config = dict(
    num_hidden_layers=8,
    hidden_size=96,
    num_attention_heads=3,
    num_key_value_heads=1,
    head_dim=32,
    intermediate_size=320,
    vocab_size=1408,
    hidden_act='squared_leaky_relu',
    norm='rmsnorm',
    norm_place='pre',
    norm_eps=1e-06,
    positions='rope',
    rope_theta=1020.0,
    rope_fraction=0.5,
    qk_norm=False,
    attn_scale=0.177,
    bias='none',
    tie_word_embeddings=False,
    parallel_block=False,
    extras=['shifted keys', 'hashed n-gram embeddings'],
    init='uniform',
    init_std_qkv=0.051,
    init_std_o=0.0,
    init_std_up=0.051,
    init_std_down=0.0,
    optimizer='muon_variant',
    learning_rate=0.0101,
    lr_mult_o=3.0,
    lr_head=0.00605,
    max_grad_norm=1.0,
    warmup_steps=200,
    schedule='wsd',
    decay_fraction=0.571,
    decay_shape='pow',
    final_lr_fraction=0.0,
    batch_tokens=16384,
    max_seq_len=1024,
    doc_mask=True,
    train_tokens=125300000,
    max_steps=7648,
    dataset='wikipedia_en',
)
Each number is 128 + 32 x the weight over its row's rms, rounded and kept within 0 to 255. Layers, rows and columns count from 0. Numbers have three digits each. The size before them is the row's rms in percent of the matrix's.

# up: layer 4 MLP up, 320x96, rms 0.169, rows 186-314, columns 48-95
# down: layer 4 MLP down (transposed), 320x96, rms 0.0505, rows 186-313, columns 48-95
up186 091:116180140153190066114103190137130099173127100112137171111107099140138120121138081124131124127143127137149136200072097109163084084137136141106143
down186 097:177120023204101079125147137144132095167118086084151122101154159151133115168113133129095146194142117152148123178070200131164099127067151122128124
up187 100:137133138126144129123144135137141104124106034108086133123120128076105115137155113171075152156152103099105142102131137154162185091118113170120171
down187 105:118143135171085160165113162162076160139075123133102099082148140139194094103143112103116130165122103090135165135108159084115206138126103119137127
up188 095:091154143088130143129109130123133132101186146128140138151163164133096084141151145102142177107083175114163081117154151160137072120074162072161158
down188 097:098144165077148050148066128129101086127124136101136109115089127145174143127094076106135084162133148171130036115117079136076095133137139118162113
up189 098:056086139132161151137143143167156091094110144157132131065081086133129122171127091148107156127116116095126180136176122122129101082126137155132089
down189 092:113107154105130100154144129043089136131133172130116197154123112102133128163163100092175142132107102143103165150080131115129203068146110082064127
up190 100:121145140202127167100144133076123172065108098131097190101118103163124112096136159147108172111112091138159141082117145186158117126183141137072131
down190 085:104152136108087165130142124107114136224102125120143102159117153099145143161151105089084140185099101149017140130155076095085156159156087087104144
up191 104:140111149157091156185125106152150153138110140145108118164080186094104132143126142135081111153129076191171100134132078139091097185149088153120100
down191 101:152084110119124156131149173106144121151077103168134095153088184138110100127132122165090139119175073154134111138135119176134138144162049158143093
up192 099:112172174124087132157125159158156148110091155121091064176147097123117125124092054114115143091166167148185082133077114149135113162157128140144139
down192 107:120139147118142117168177158118163150204147173151156080141171162111142101069085076115113109109060139120173097144139078135105146167180131124157135
up193 105:155169204185183178183182078101126099085141147129124135136164100118125158110116106155134104110100143182139151131080114138123122193145145078125145
down193 104:203084145142151128150145167114156138140133093138113139123134097184117173114092114133095122111088131181152200153129131120138152155089127049154090
up194 108:138112117171161128114107114117110119097095117118140129204142075105189145137188075136151110137122127159158138109136157119093116153150110152120123
down194 110:137142105137153116152108115090121101055111115170098088205151079095134122109189112156135122125100154150150124133148175111123150136161136129132096
up195 096:154135162158116103105154105114155138120114135072118138141125141122144118139125134186153165116180105133136197141064100154104091093157155166151089
down195 103:176103129150085112079086167121149075188133148081122206118121123074126146109135109154107120168166127105151151114128114093139130115170125080178082
up196 103:147162150186110137123110088114168147105134109113122148133097141132112164171061071070083191120120150145194162132131144074081159094150127132080161
down196 100:132109177144084106131067108094113101102178149108108126147121140139137093124079103119124125099121089103023180163169170113091114126123141100095188
up197 105:099116133128097183086137119085123164105145084103148114146126169203118122156138121119131139052142051174173137147110197121138150141077172084145124
down197 105:144116159101115210091170149112129175132116084145159105082136193127136077089131139135118137099176064194148113160135159133119134095052174079172077
up198 101:109109137160189126105107145139141176096091139060168161129124147169166025155076093132096163116123081108131127103071140145129109126098147101141193
down198 098:117124063106179137136131151126127157076102122155171145100129087152148095149088133100099146122099101136118129159110130120120078144096109147189171
up199 089:146152111105110150094160092142133132082144156089116119093152096185045112126127140159178110145132099125187143142194153113090105200194180096153134
down199 095:145140144138129130115155163074112059168133114062145160119115166118070136079143062089115082225147195132090168106168169114087125137165099114128120
up200 098:133160167171103157088154144157143140105164113186185179171093142195154107114144170118081173166100061118133140141104078138079099152100145126154141
down200 098:151127132159145089104225167153169149101180118169132150184090133193132115102117180116100180135113109113141177166062092156116104109069113122141108
up201 095:052111097132116152088118096106174130079159126134107165114122145080111159151074197175116160093109128137107111045112149141148124113123136063169156
down201 093:080118139132114166107151120112110189043101164112135102113110119114162104114072140184155149163119114155079157084146165162120152176098141147120126
up202 105:129123125119122078110140156089154199131153123123136125160109120124140119101185153109198136181170102112152158139134135106150115177137155059073166
down202 100:115132128155141081123111114139143150194105133129164172081108105167097110112175179118126159158122134112117120161169152112119089107156158031072150
up203 105:129116120158216089059188138130114169102179080065178128156143197129160133116140123157147124130163092156156126084151128099131109151127105154142151
down203 104:146100121137172069172161133104069100131163086133154146139119161143106145115180128113136132120180137094144129096152128091116107140131148172151093
up204 098:138152158174083078105116141117143162137187091130115091058120093194084151171149129106141178147125122131187100137141118156085072097122079108145128
down204 100:132119115140117121147091135125121130155145115150191093029097155173103165105127175153093191169108145107123166155120168150130062149122102073104160
up205 105:080139096105121188132182126140138126096141144137066161178103168104123141126094141137126141114129118174132112122164182127072109094068140069144173
down205 098:141112162147086150146090087206132156080120145111097153116188182141056103147076134115125212116097102148143107144100141142142109179174139096152115
up206 090:141109144132147104132132098166195161142125103133126144148134155137165078095106193149082094107093120122102114115086145188135143174087089081132161
down206 094:183100117117122120114073130103153163156127098140106113144125117127165140085067149131093098135131179159081133109102163139162155166104093074077176
up207 114:149103122126144166148136068115133129085055088126149139149146082121143139189174164121187143196163109105171089161105135093114136143148144160128153
down207 108:138070113093203122141102075089192100180094104105131067121131141105163134144150137106131147177148134138135142175122148096120101148122171161144127
up208 087:177178111110164103088105163142087087127116138070156064115102103118149091139083180122072081115170175105153131157133137128124136065150101137136099
down208 092:109105194138087169142162106097168166069096118144121123128118151130123136149174070118181149157127134140035122118129111137107098191110186126104125
up209 087:087065162119118182147130084078100115165108141103144136100124084172141171032200104140178177114116117118068109189118122103162088133070104174166147
down209 094:136139136131122080142082146127133121152206070112112136120072114089117070190087147111105122104141149114134154139126093141072113096162103091132130
up210 096:143109137154088079146097076229089099113146109073095110120130170186057120090172109100094103125151118080194139088074113143112088120080137131183132
down210 098:153129168152097120120155140163112128087143112103084148180096184167120168139195128166071119165122125074082115111081203158115149099148173086182117
up211 099:114141138125164191166167138070172130120150101131159141113128052151126150121112160157127100124104065125154082162137127111130159154153124182097125
down211 100:120197117115178164158121106141122145067129096124141199152176103124143116108126182115160187164080106147175105136161117095093160115090089095143149
up212 087:182130156169055130117075092149107126112167170153122109133104147135166184123114124179200106125097113180106192051103107136114148186123119173130165
down212 092:097093135117104107079107153134157133129145108173199072093137082117179145160092183116116088127105069140134097163153145186142135119129124158096080
up213 105:064156120053127116110151124073155144061102130203081155172079136181170082121099132125125104129145123157163161074147104160163137089106137116137113
down213 109:076162118098118098095150126063144113094126145180069143147105134157176091112104080103114144144171131117132143070128122151169177083146133144128119
up214 111:133137149140087153135151107119121155127175111077097156121094113096152135035124165104076157134077130150182122133125103146123119142121160096119136
down214 098:153119189121137071175093116109133165113122155124071154133057148117149176080067160096129116136099113131106165145111162088078087088141165144113134
up215 100:117159135128158153123113110161160113068130189064143146182073169161172122110121103146043115115122146113157064075076142114159104096132148130173105
down215 103:148160131088164154155093115143133115127137200070178110171106126218180094114084169081084140142159122164140105131094088111122120092130136141204130
up216 088:150174147133139099156087095139141137142120139117095105123132154178067125125132207122168155106055088124069130100125142141134112147131139141143120
down216 096:104120125111163120171181161136124059172135150164159145075082098115129181128098100185108142144136118125095161161184147159115135146111089098123128
up217 101:113071132075112084150123190155126088116128112159137147143064202139182108130111128143150185168161106166152124123106102195111123124121147142092144
down217 104:136074137087133130144102151146120084127153110148131085137090183170167096156086129142105199142169103141163133119068085180126139136187161121101119
up218 103:086111149110125121082154088088163189094138095042157140099115100189140060095081109179140158126159135133169092098084169157166148169105098139166158
down218 108:127125138127085133133123127092152150088143106073124156067106111122141081081107090142169169172150127109141077134117156165173144108115118172170154
up219 095:136136144127112158121174101061116123129201132128137180089152101136147062177194047113124089145084112086158123152140113116118134169116177117113083
down219 093:126090157137172159101142157087166091188122172116116146142128156090072116161172125115099133144182114124015099101123088101109161077151149162106108
up220 099:105157181100102118104098122126104136124093135062087110162059093157219073142092127112168158114131129104137139137164126054149207135094149120101144
down220 100:164142060148147147107193097144209160136135126157170134090174172119089204153151153180116108117159122125090101175189126160164110125140193123162095
up221 112:107146187159126075120122159132163158134179095110070128184094184112112130068168125120081086128152190100165075107070112162143146090110124122167133
down221 111:118166149136143078137145152120175113138159149080098113161097131127106127071159144088122095141175191080119100167094148142173221087159134126130144
up222 102:083169089116093114136132116140161175108125068091078096113105142092107110167101156102133112172120098182155139119059055091148056141134154201112090
down222 104:101086069109124100170147090135198120135104073166131152125125143089123097172122151106119164148121125175133167133081097123165132115134234164116138
up223 102:166147114125165124145111141025168106142120055117140158181103150151156115173147148141140114169132137148182108100170191144130150149076106133076161
down223 107:139124100175157141174143117078147098165075073094146134141101123129149111182175183116121133128135128190118109070124183151190134135065128150098171
up224 095:071138166119107186053104125148115071107141156080163102109151102098086120102113129139175142160129101059083136115114158132118108083180109166136173
down224 092:083153154120089179123087162131100129166169069123143131069131115090112133084144109126103151125091123143048138156126170124129106162088113149064118
up225 092:122138164145110159188172127119117164099182059147183151127088146165105070091093185181097079150145128135140107137153123167092122148135142113090109
down225 099:131113142116106099158088145114110106139139080119181093084180089165183144063117174127107141095121092076101162133140076157137186124172130153132140
up226 107:137179118135107101158140090149175079067078148071140101181108123111097143190165116176136170133160187139188155105137091148105145068088085150158145
down226 104:163187137122115140158147083176131077096095206071106093102077148117097149142111093154146131136127212129119139091171092116106147064065083053162121
up227 097:153149141087175125103180040146120100127153093038110109143134089133176153067142179148106079105178157083092101141123122105102154127114131146153151
down227 094:148140068150129127087193105090141060150196076118140120134124137137130113138138120127074106121152114108150116098111098143074171154113177146186093
up228 105:099087149110097081156158041109114116140109120162128174139102160017114147145163134117171106092117144143134110153113130112121154081123142119144171
down228 096:079104134143094145152136129147143188108063133153157112152157151087139111107131094091122130185191113184173166191103125084109113140143070120137131
up229 098:109096071131137150090181123106153130123130105075061116126146143168084105151076163139103155159117133149130151134134119140179042148080116151165088
down229 103:067107052117126156102182117141141116156153125138122123132116147179062108158109137108113149240153120106138169150098142169193064116131127130159107
up230 095:032138137139144115081146155176147136105092107178145151140156224167138106149172183119149127152137172174110088103080099133127142150122072171109067
down230 097:058142080120114151127088128109093130083135147183118165137135153151169124141163194079170084124150164169024074114151163112123126152062114155110128
up231 101:106162121202162125161152160127119148089177095109147101165150062174142113094098143075151144150168148123153121127142090076089120124171070215065119
down231 096:097132189151103117198110099155163139105079099161133074157183176144073141113119113109131115117189121123102101131167083133096128091146101156179134
up232 104:103127099150112116077155117159115072122093142103120129114164121126125142134179124142202162108120123157155129129163125168099144136174079153108118
down232 113:083132106111126134099098107155096084143150169083112162140116113165128103111199166147168144115145109182126121105153097164088137148149082123132068
up233 075:105119135119133094207114146080061169101187152187159176081113129088134147146164138148146150133162142151225137106154098087184139133154073167075133
down233 085:122167166156163149066101102140141082101126110064090112170177134154090123115097046164175096154122079082056114144085135138099129106088136114132150
up234 109:142152119111133142157152108103099103092157089125114090131103141184162191104108117115194177167127156080172083141098099103144087135178136134111153
down234 114:182129120087131102142124164107146076095144111128093063144090106196117121092087135111158104107127149071136130147111163076085133118172098105095194
up235 093:156154111134161145056177114123109126121111134151172093163155147109110122106114163157157182087163188112037109131132150123142103144026137113134145
down235 093:109102186137137116232094160140162125091160110118138171118128181099174122208147094132107073169107094133123098098117097120138106098166098120152132
up236 095:155091130158197150211121092133084110135157168116035167139059093116146111128155119141118098107133149145114130086146111124107069141161133129091157
down236 105:142128143138020141062092118127183112150136096145174072149140122105144117136082093135175117120151126153063123099122138103146141150089102148200149
up237 099:135118087144142143108086119148124090130152157074135150107123124130134085103186089142133143166144164156077063185106068119101156117116085147112126
down237 097:205123134084120184141125181142142174097127122134129111174089097135183145182150136131128114169129135180131131098157112202122081116147138137146140
up238 109:150106192159118137108109120112144057104072190126169062099153158133136093087089135139151130118119125117112146148114191092103180025129112129172173
down238 105:133090142126179105073108137092141123187087150134166103085160108120083130094093063143169177143121163165188135093165150169117088116095138104166113
up239 100:086199196107125149106109121123139171085143135114117101109111105175100156127149170156135079143093091139182133126066137114098172126142092170068130
down239 105:102151160077109182112088102148110132076154132125095085115164118100093180143137096133108124152109079156168140129155159088123177171109096144076141
up240 091:064182154057107158164154085115155145084133143161170139107162095182121054122128127097096107106159115117143118102085135134120067109122166160103130
down240 093:090182200062083161111116081117169141128103176193131096117086090174120105124172096096111134111159097138090124126139131126168050136095168134111126
up241 095:140127160101128103192169066188171080112144146128080154159163043064167065139092141108143125138124117151162106155120134111181145172116134179114179
down241 104:145182094126115134132162119194088075131136160138156177177125139177135163115119143080130082166146119084162139160121128060148118159146056139135151
up242 097:070135159112144157081123089138149134153112112110122141163134145171135130154078170113112179128078100188165167137102187116099166146129178154082137
down242 100:105138107118144106149109084104131101124140196139192158174157119163124114191114135087130148142138121158121127125054173117116124152093102159088143
up243 105:092169186172172146143173093132159161162120108112105115123104153122100137173156173154113138157094126170170171118088074168116069133154140102153127
down243 110:098182168163122127146145155146130116221133116154117117117104155099104167147165091150132160151099135146130151154097069137130097168120137105143144
up244 098:072075086218128129084153112117116141114144155171149171089151177122121098133057129153132142129099161150129160060141110178124118133107094158135118
down244 103:085115088201115193124113147168113119133173201141087208099109177089136127110124147128130181125124140103153140125189096112134134150146121116171130
up245 103:149143081135089167117140138031129085103123134146187129142135093161150058119139125182123099199162109125152141108124133116117152063127129201133161
down245 100:152122064120122174112197129102123112113140145129176176145075115158133107156183135171147083187122101142098190134131127114097157118114105104185153
up246 095:130089081159126158155120108126109060108104065106075077142144142103103151148128137072160100106112163134048086100164117162089089136095143149116100
down246 103:118171089111138096157176101105063091105114155158165123094080160127144151137103098107052178175112143136169126046147120118159118118165102111097162
up247 080:172178097098208148155141162124118129102150130071163139155139151169127158118125117126124067094128110121121139086109116154194103120075155147151142
down247 085:108110158140106107090139165106196123156157147180137135086122101163126103126148082146105161147125123122120122170107143118083132137135095120095140
up248 103:095056139134059175117153090126153112110111117071109178104128135111161129122167097104162137105168096183104161126139105126079072090088155113070123
down248 092:122081128066160118110170095098145127099142112133082168058088113067143134090162117101096184073122102154062146144181122159059149076129173105062096
up249 099:122193160128124097140098171197127155171168139100168122098149158158108136125179133149178133088128088142123138150125123148141116062143177120199090
down249 093:101069107168111185081101116073089077122132099108086119147126147120141131092062104103149110192148151074106144103151168141117118175118123091087173
up250 102:121155051094146096043155095128137189131136083118092160124071115175131177145143101118129099082070113167166085104117134066142132120136122146128117
down250 109:117121077084135116065148114147089163124094080150075156096057144175140171126116104130093143074115145142213087095109101085105136080123121162133096
up251 098:102080055093134167172142088134164167100209127119162083093143101134119129134086135083170129148148146089136160140118102095120156127172169126149136
down251 098:082107118142083119185169092097127184122120085166102135139142102117134078065039101133163128101106155118116146149078097123124154119149197126107173
up252 102:146148148058139151119172139154188169106151108133093091143174149148143089084090139109066096157199137127120109141131117121100138110128137166112116
down252 100:149090148111123133177185173122149129095122123132117091149193113119171101086134153051122115156186147098145140212135123119102118109129098123129089
up253 094:196106140154158142123147186157116090164170131078097106089081114180109132136140123180155160097168119156102133117101152096129151067157133155052131
down253 091:093157191070144130110103088129120124096133138134156196145173146152093142125112122161114085185085137142189122117143095137123142137126154178176140
up254 106:137133137129150185110140129160132172084106148102158147132163122071162061138134114171111139134132084067133165122082088141155168105156211181099123
down254 107:132143115167110089157153132139067147096100165140157171092169093105110090131150114172050144126161096011119143143102136112149143171156183155059117
up255 104:180138154124117065172101063135126123144123163168135117152073134114120181128114116129143154121142068133128161121120139155147101116173186158125138
down255 096:175163148142110095134075102196108127143136155163107153145079100143156173135094144132124117114105121116104117113101106098122064156172174164112122
up256 106:162135158163062156126102108133113159179120100135122196158162152160100166149135130146179130089144117143107099098088124106181198141136182082128163
down256 097:153143154153102169183126173112108129153161108125148174107141137103088144146117151134176185111159072133089134142145121119141207114160140077086153
up257 101:117155177125153176149157144107072086150170094151108147095121132142148136114110055116143149065163111123132126153071137090049114113107113192117177
down257 092:131160059160108134108171124136143170039137098124123080136161163145124116136113135148165135129100130104001119122148108155171123119134114087087116
up258 101:158118160137158149082095108140134130153138153117130096062219160107125197121145150183122156114087135134121136090130095129090124116187212100136152
down258 102:111178108127111141118161115137068134073142101117130128195154097106076133130095144123096156092130166183140173175127166138141151140147080124144100
up259 101:081104148152102162141102093148146141138156138155140135177095157119133169036167146148180111113080137171124144120095096150159073134101090117096097
down259 092:100188154139128103133124102131112169141151160097118091145116146142129151071207126083106128080096119156106131213152089123164142130094115112062141
up260 098:110058185104184140101131099164162087158144112059129118149155168147072111145148110080103188096143165061134127112104123119117111144111140081120108
down260 099:127107159100134114160136130099114104144124084108153153061107133099102089064074082116128146158126150048086104163115093080128118103120051080083152
up261 103:145145115103129130132144108152137142153123116164148109158056116129199149150110100167083168151137098099154098092128051171120129067103117198175106
down261 102:118115167094150149128087107102147174194090113148166071153096088164215163102143089147084145153113077157106126105191108149088144120101091151196113
up262 103:140093148163083133090083131079128149115121142139189123079088140143169099134149152179167124158161167183164168113083074134121058101132151112136171
down262 104:118082139118105164132104180066129151124137137124195120100092118136168065116140108131164132103163145145182151120132059167146076091144176168133145
up263 082:128131151142084125096147129159120158124188151080131065091119072132097115143145147097113104111155164165117200137179035111149115156105139077095132
down263 089:101137117142187105149078134086156145172043088204139134173149151164128111125113136171143180086146105152089094134091200143144098132142194159165153
up264 099:116124122038087119135184157125108132136183030104165137160094135169113129146076109146062173065120130125153095082161101119103096133160120124141129
down264 097:070133103120070074065145126103131109082128060120192162082093071179128157147097114129044107129134138096135114085139117089052117147150144114169137
up265 102:162121081125120088113094136139164121102127111113091089119101110162073099124093127111110150132038124121166090066179133130088107101194143166142124
down265 096:167068123119130122114136143131180199170103110134117120103117109165137124080041111112133165142108133123074173090111109136080111079140131166151129
up266 092:101113177065061139094075136168180135122144092154130117136141134087115182106092139171106104092124162148152132085095162156138091145167120135138170
down266 100:141149196047128136155121135162159134136104095148209109122126187114118187173123192159144109121132124170107188123115163119133124130179145124128147
up267 097:132150121113196126161160076129145126108157066158093131103169167090148081120119147065126084139081093125111076088092145173148079192173184049160117
down267 094:113199125142148105144178112089112073161122103179137154107131144117144089141099165057119079092081079079092088117065121129174112140142183137111097
up268 103:170126059163149069148156121182121173123053149144129129149096159126146094157135167123112138121097108168178140139173102121077096116125084147156130
down268 104:157159115102116089139151144139058179134081119074205150115123146129136130159139137142134116101138112163186117205093123136097118097177087128187133
up269 095:126116098126093159128138045128172112097162149088084153117127138112172095115122159149200070104139072162107140111098164123100129048155144120138107
down269 094:176178073134121087176200107160165084145131085134096103106146107115157114137088151150140047115125107150100134104105153129129144119126130097108056
up270 090:139121148184102124140120122122053060103152138116124118213101124114100125140147171121076131124123118140079118137109136169134080083126115159118105
down270 095:126090129109083092104141076096153126176086168177125130096144113076094121113094014161217110139157114091122120107109062081118148171132151125101133
up271 095:145164114143108168123086161111184106087104112139153115126051118180123138071093142137090118098099133125185176170168105070116154089126124193147048
down271 105:101148091099119169216132140112111118130108124148162129120151081136125110077127140142136165102140149134153104125171184046132203174124219149147056
up272 109:097130119045163111139117080155059152126096102141114156169096120092092092118134101146145095112123138093100087100091173126112167055108151135150167
down272 098:153168177153158079163098127138172095153177139080087166097161152091213155125142109116152156147081152156107078087168164174039131130181192117127118
up273 105:126095143104091170102143030088131142165105159115072136133151175177119083145058110102121141146095143120152127101136123097100062152116136123156100
down273 106:142120157091109161087163092094135174173102167138109161139166162167097076123088104129129163175098134115121148139162106084100048088130155030166100
up274 110:119160146144108180105108136105123096127138121033146084139083177085195140183128103153108116124121146101191086124128106142103130188115119196106103
down274 106:120121165138141129108098206153164142132153141086138121128072193109155150150068104123126098119124131103184085128166148137109119168103127140085155
up275 102:167114167109098103138094105101106133098093180120099082167159131084124106129131089088170181106143161159147073137151169145152137136117150168184130
down275 096:048083129149167120111168110143137118132132152126133132130110151174136176160149147118054088155090114156105161162090100121128123119155081118114087
up276 104:127147109160114181182130073095095127151143143154153161105148201115202159104147148156144145134168133108175131106180170158164080084118095154180154
down276 108:143133115098068086106075131122130157115105105052149131191082119121139064179158105118133091087114145145136051114105083084131173157145119158065112
up277 088:131125158101126119133101173144166118104089085126141096164137145074098141073070111148143086192118167142200120122129087187118081171184122139157181
down277 097:113128161072180156141113063131184175175112096103176089119115135075115139101156120158174110161118179147226112158126113162135136142129116126190153
up278 100:186077114117139106142139082177094086139141114134118122117088148152136175123164134123162102113123130168151127168089139158158091159138123159124159
down278 106:119160111144124151113081112100079176103135093081076138128112167104117096153120175172157162111141124136069112099173095108124134167140163102132066
up279 100:124113086137167114147129101108098162089109152061091102124175127108092158157104137158203139163119137123115079140161124063106161176111160137142221
down279 098:057159138102192081181158206092122094141119193086160147153122089104128140071115138159128105106159105157066130148152133084162162153152114101127161
up280 105:086111190108156108089128083174169096111150076089121115136123110149132171178171087124075098149135168204125062060129162123134042160131154112177148
down280 105:109110195100126098142097088116145040143149125144117089062151145150171150142163072175108120145145138164210135069137144114111049159170148095111121
up281 102:107183112089172092104178110141156114093072128102137091125060162126100112184140199124136128148110115122141149086163108115091023104130153102129130
down281 101:122140108074133143080165099122185156106050106150134151141122155102130102156092116133135108163117103142098145079132069191114089145136151107076111
up282 101:111124156086094126118098112176183151079103113100136155143099134165112128142127125140076143113160132058159116064136058120171090144112120181089114
down282 100:170083136059092154147128125177184119109090124072137161122111135146105143105106124105085118110111152087090096044174088144182099114174106156073126
up283 099:194095168197152079087086132138198109148111068142168158068110088153115071135078137132152084126171123089171095146092144154107108125116179129130068
down283 097:124138155124133079088172109106121130129062092145159152085181094192172125094112173126111103109126161125126113180130183133148154141096131161173150
up284 109:129119167125108168104096122119109103104181155153139103153094152127072124199121185099159161100081141154088125150189123182135130131089177067098144
down284 111:107122131107149186155130108176131187109074124133097113139139127104124140137148073139093142142124134138190085182184056121114128099203062126170097
up285 112:185134171111068094160080102103073095115115115148082164103097147142103157131118113167112129146141149132159101084157105154099157117099081169096141
down285 098:120100157068147107205086127088106092159075092136087161059103128132114107124130132142118102092122070147090168119141125151135157100103096157117133
up286 099:035121150132150104166172088135113179070149159073167139066130158138168128196104124137082212104172196120142142091145123127098104146133118148146105
down286 096:072182137144162138130153105143132156103128147096135157073145191137157187117135131096140217119192156086077114066108173137097105172084177129109099
up287 109:109147113113119092149124084191147125095146103156144142135131071170118058131064122163127146144164066107092130125101095092107115136131079121130079
down287 102:107174097120062090158067082168184090103135157125120145154109110174141092124085143145108150123148089067114156083135125090108115185116044125137102
up288 102:128172109101162114137131096178156123110065144096071136106131049102090111113164143126181133137130110099150129144137089184196175165115106144128116
down288 098:116168157118171134110111106146200152112114095102126098116123103082152158104151164121118180120115132104123179132203096159141120180084114116174131
up289 100:128101132122132168140111104142144122057075095185132180142102111144121154073127155175165050117064071134142147154118100103143085175139100122168097
down289 103:149083147119069129159168140179123191074123143108173143124125114120129148131104089127148181138115190168120168091197103165153131123141130049136109
up290 109:111082124137123113090168111144105102115123120126176141153054130183121120105148112088166149093102124108129102153144090128091100179139089143142103
down290 107:086094146106126129104153088076103119144091174169167104128160114168100095084175148112203163095145093105137086131124114127121090175174094157153117
up291 110:091127078121143096137147069145142131091152152097126098137101131169047167119146131164132133102128172094148154086087154115111133135209191127148097
down291 105:051108105123202128129144088116102109060133117132102114110102101137090180114148130161118167129140156122104137097087170146111143156165183152166093
up292 094:185156120111151148148128150068144126120125130100122113081081148179175127086130094112092055063138111081155158144130141095135067109195150134187107
down292 093:113153172069111104114110107117126138154093155103200059107090122100133158128156120220138092104201126123088129150164129139175125166082133119114123
up293 097:074107077175124109117167150135109145124081141143190136118125107107171098105087144114163117149094159056150148068129053080090106130049124151127093
down293 096:083185130108107185097114169176128176152107108175145157159184150105100115168130148122135137097134155135083154128129111130203121122040188185098065
up294 094:145167156160140116133098076077114164130151083142163126083103152137125106080185084091126094150137176151124145070116091112119124144088127150080158
down294 093:130120102137128140113108115094184127120144097143150148091154102173101178134045080077132124161127120159021156126126169097165085134094127129104082
up295 106:079107112164065080157114112118136099102139121079121063119111167154188120087076183115156142138047101168163097191067153117099121164130162068115145
down295 106:110110066149056059137071115108130092139127133125139083065138164123118179080089116106136159157058206159116114144089177081132152172116139111174144
up296 100:132163110144137120083124116104189177115131136152157166130092147125093142151159081095162139076117172075168164085125119085160110127111119120109088
down296 098:110151140146203130108128150134159116097119135174166151121120155136060122093064091123120138099125152098074201070104154101156151076132147123082091
up297 095:129155120135110131122099085066163168098171121143093105152130175160160100153139110145137076107094061151114088168150067132164151194153127175159125
down297 094:132133118140155127107097115065177124110124123148070124140143185121161103097139131167174096075109043154067072112168113112159156180067118120117103
up298 110:135097108143189177088119119122174134112140111134097081113153124106146132173087087144132145141206134160111128105119121090149145132125212114094183
down298 109:143182154179056137085122077129153147140094117092149123174155124139159148090166090107160125181125105112107130146136124192139105175107073038151111
up299 098:127164116125116145127123087100168220106147176133143119116103090122082137160129122141127082131115174130164153083079107170083125122123108148093152
down299 104:123126102113076099111156111104178179137168141156159137119125092084084124112127081149138131143112198078122136113085087158061100104134092143098153
up300 110:106143117138133137116131085179111120075073083096155133126117109101188078142147158141132134143099161075137069112113132109109123134093104158067142
down300 099:127107106153102156131052111126064106111127146142170177125117155102155147122102132102104108108068129148095093106128099104129132094147109143059091
up301 095:163144154187104048116105115138136178144104158123130140111170064152139089101131095124137099127102157120152160103100161142128161110157063166131119
down301 095:154146119179083038167136135118102170199156158120140160106135143125109123124151175159149094119100133128086179138127170166117184177163091141093087
up302 102:137166153116164127130175146138160190095114132077179120121099142154173015102142119116106122159124090122146160146120098132111122126146113184127189
down302 104:168139161089132155146142173176169192154074163093208123091163095154172068084147110133114180096105140133080117163139086121101161104148145154128177
up303 104:156127127097158171104086115186154086104098126085130138148159122138096081143172171070125184161177140121172175106135163162179106141103166147113122
down303 103:198130131110140092113091146165135126111135152103177161152129163114156070110108156123047194166190110101151161138146148157148123167097143184073141
up304 098:114074165156126185085156099132118100118101073066146151101177161112147089126104180147132143105129083146178088114100084137139136159138142177106150
down304 106:165115101114129120100172157151173104148126099138123134145172144122129128107143164099065108122154089118125078095127152150101071141157126171107109
up305 108:160136156113095167078181113093136079111101080136150163188120112091113088155119149159114161165116134197138137057141070145156181161161161106190104
down305 106:190109096128085124091219128102128132124137084134159164138091187098081106174101132151103189161077112161123169123134115142161132129098119092204134
up306 104:099093114146157172146157103150147118129149119113047116096163126117130168117140118042165147091178145066134133120125172107119103129133140148209150
down306 099:064081132148085139135039092116131155176107098091135112124097097134091131159125093109150124149129123166056161176173110119160150206056147181117144
up307 103:151113114184184151085064084150143094104131123129104122142124108111108127056112180086128111093151108115101119074125116126120162135076153150199168
down307 101:112146184126144095102059206158105111137070136129069069100184135141166168119120192123105123136141161128153100120131106114102156151167114164083145
up308 110:124083129170095159089108094067138135136143124091074108111120094105128076151104088160122160065113124190168157079199102140158122161115118139150146
down308 102:138106125146120143102069092130125076176121083154120087156122089167137153158092095094102112110115180144151141072181173157125125151123100127130151
up309 105:132114157108178137179104142126128198077134117154093146116124141167136142174170177136079183103138149109153113069139119138092110069095119147094099
down309 099:151134144103139151128161147177124146080145149137127164116142221112102157068135110130158058123095178118089152178168068130142126161135108169071124
up310 102:061138152124109102131057132148150138096130092127085163159157102146135155153096068095125188128143120132151072055078090144155096099154101122167100
down310 110:063130099103103102138045125138130149126157120116092154095152150092120153167119087101117116131136128135163072092121096118164083076188102094132073
up311 100:090159107166106138135074124174109125122127128134124098104084165136163149085085117156165111105099111088190077108101146158049159103159104082105105
down311 106:139137110157104122182152142155111151087076145155109087130124150132161175083067111223110167093094135072132034137153138147093092138137151068102076
up312 095:141171119166134148084129104179168130150153060087160115197121136118127135099085163160140127093126177095172102144140176203157139114121108161064139
down312 090:093106160161151105178163120074148099075130079135167126132117173149089124154068092154109138159117135099076230089085117136126103109139115177092129
up313 098:163133100187102124177196136088174176087123126142102080175069088151133116190130067132182157131131159144107155138110181095173112063110085111127154
down313 101:124125107127153127090063100132142155103066071162135112125111127141118099145170118180141137149143124156189139135093182153168146082141084104132154
up314 094:190118142170204126160132127143074121099162130158074155194138135122160136129144116124141166116145142157087124193074142141135136167119097054126140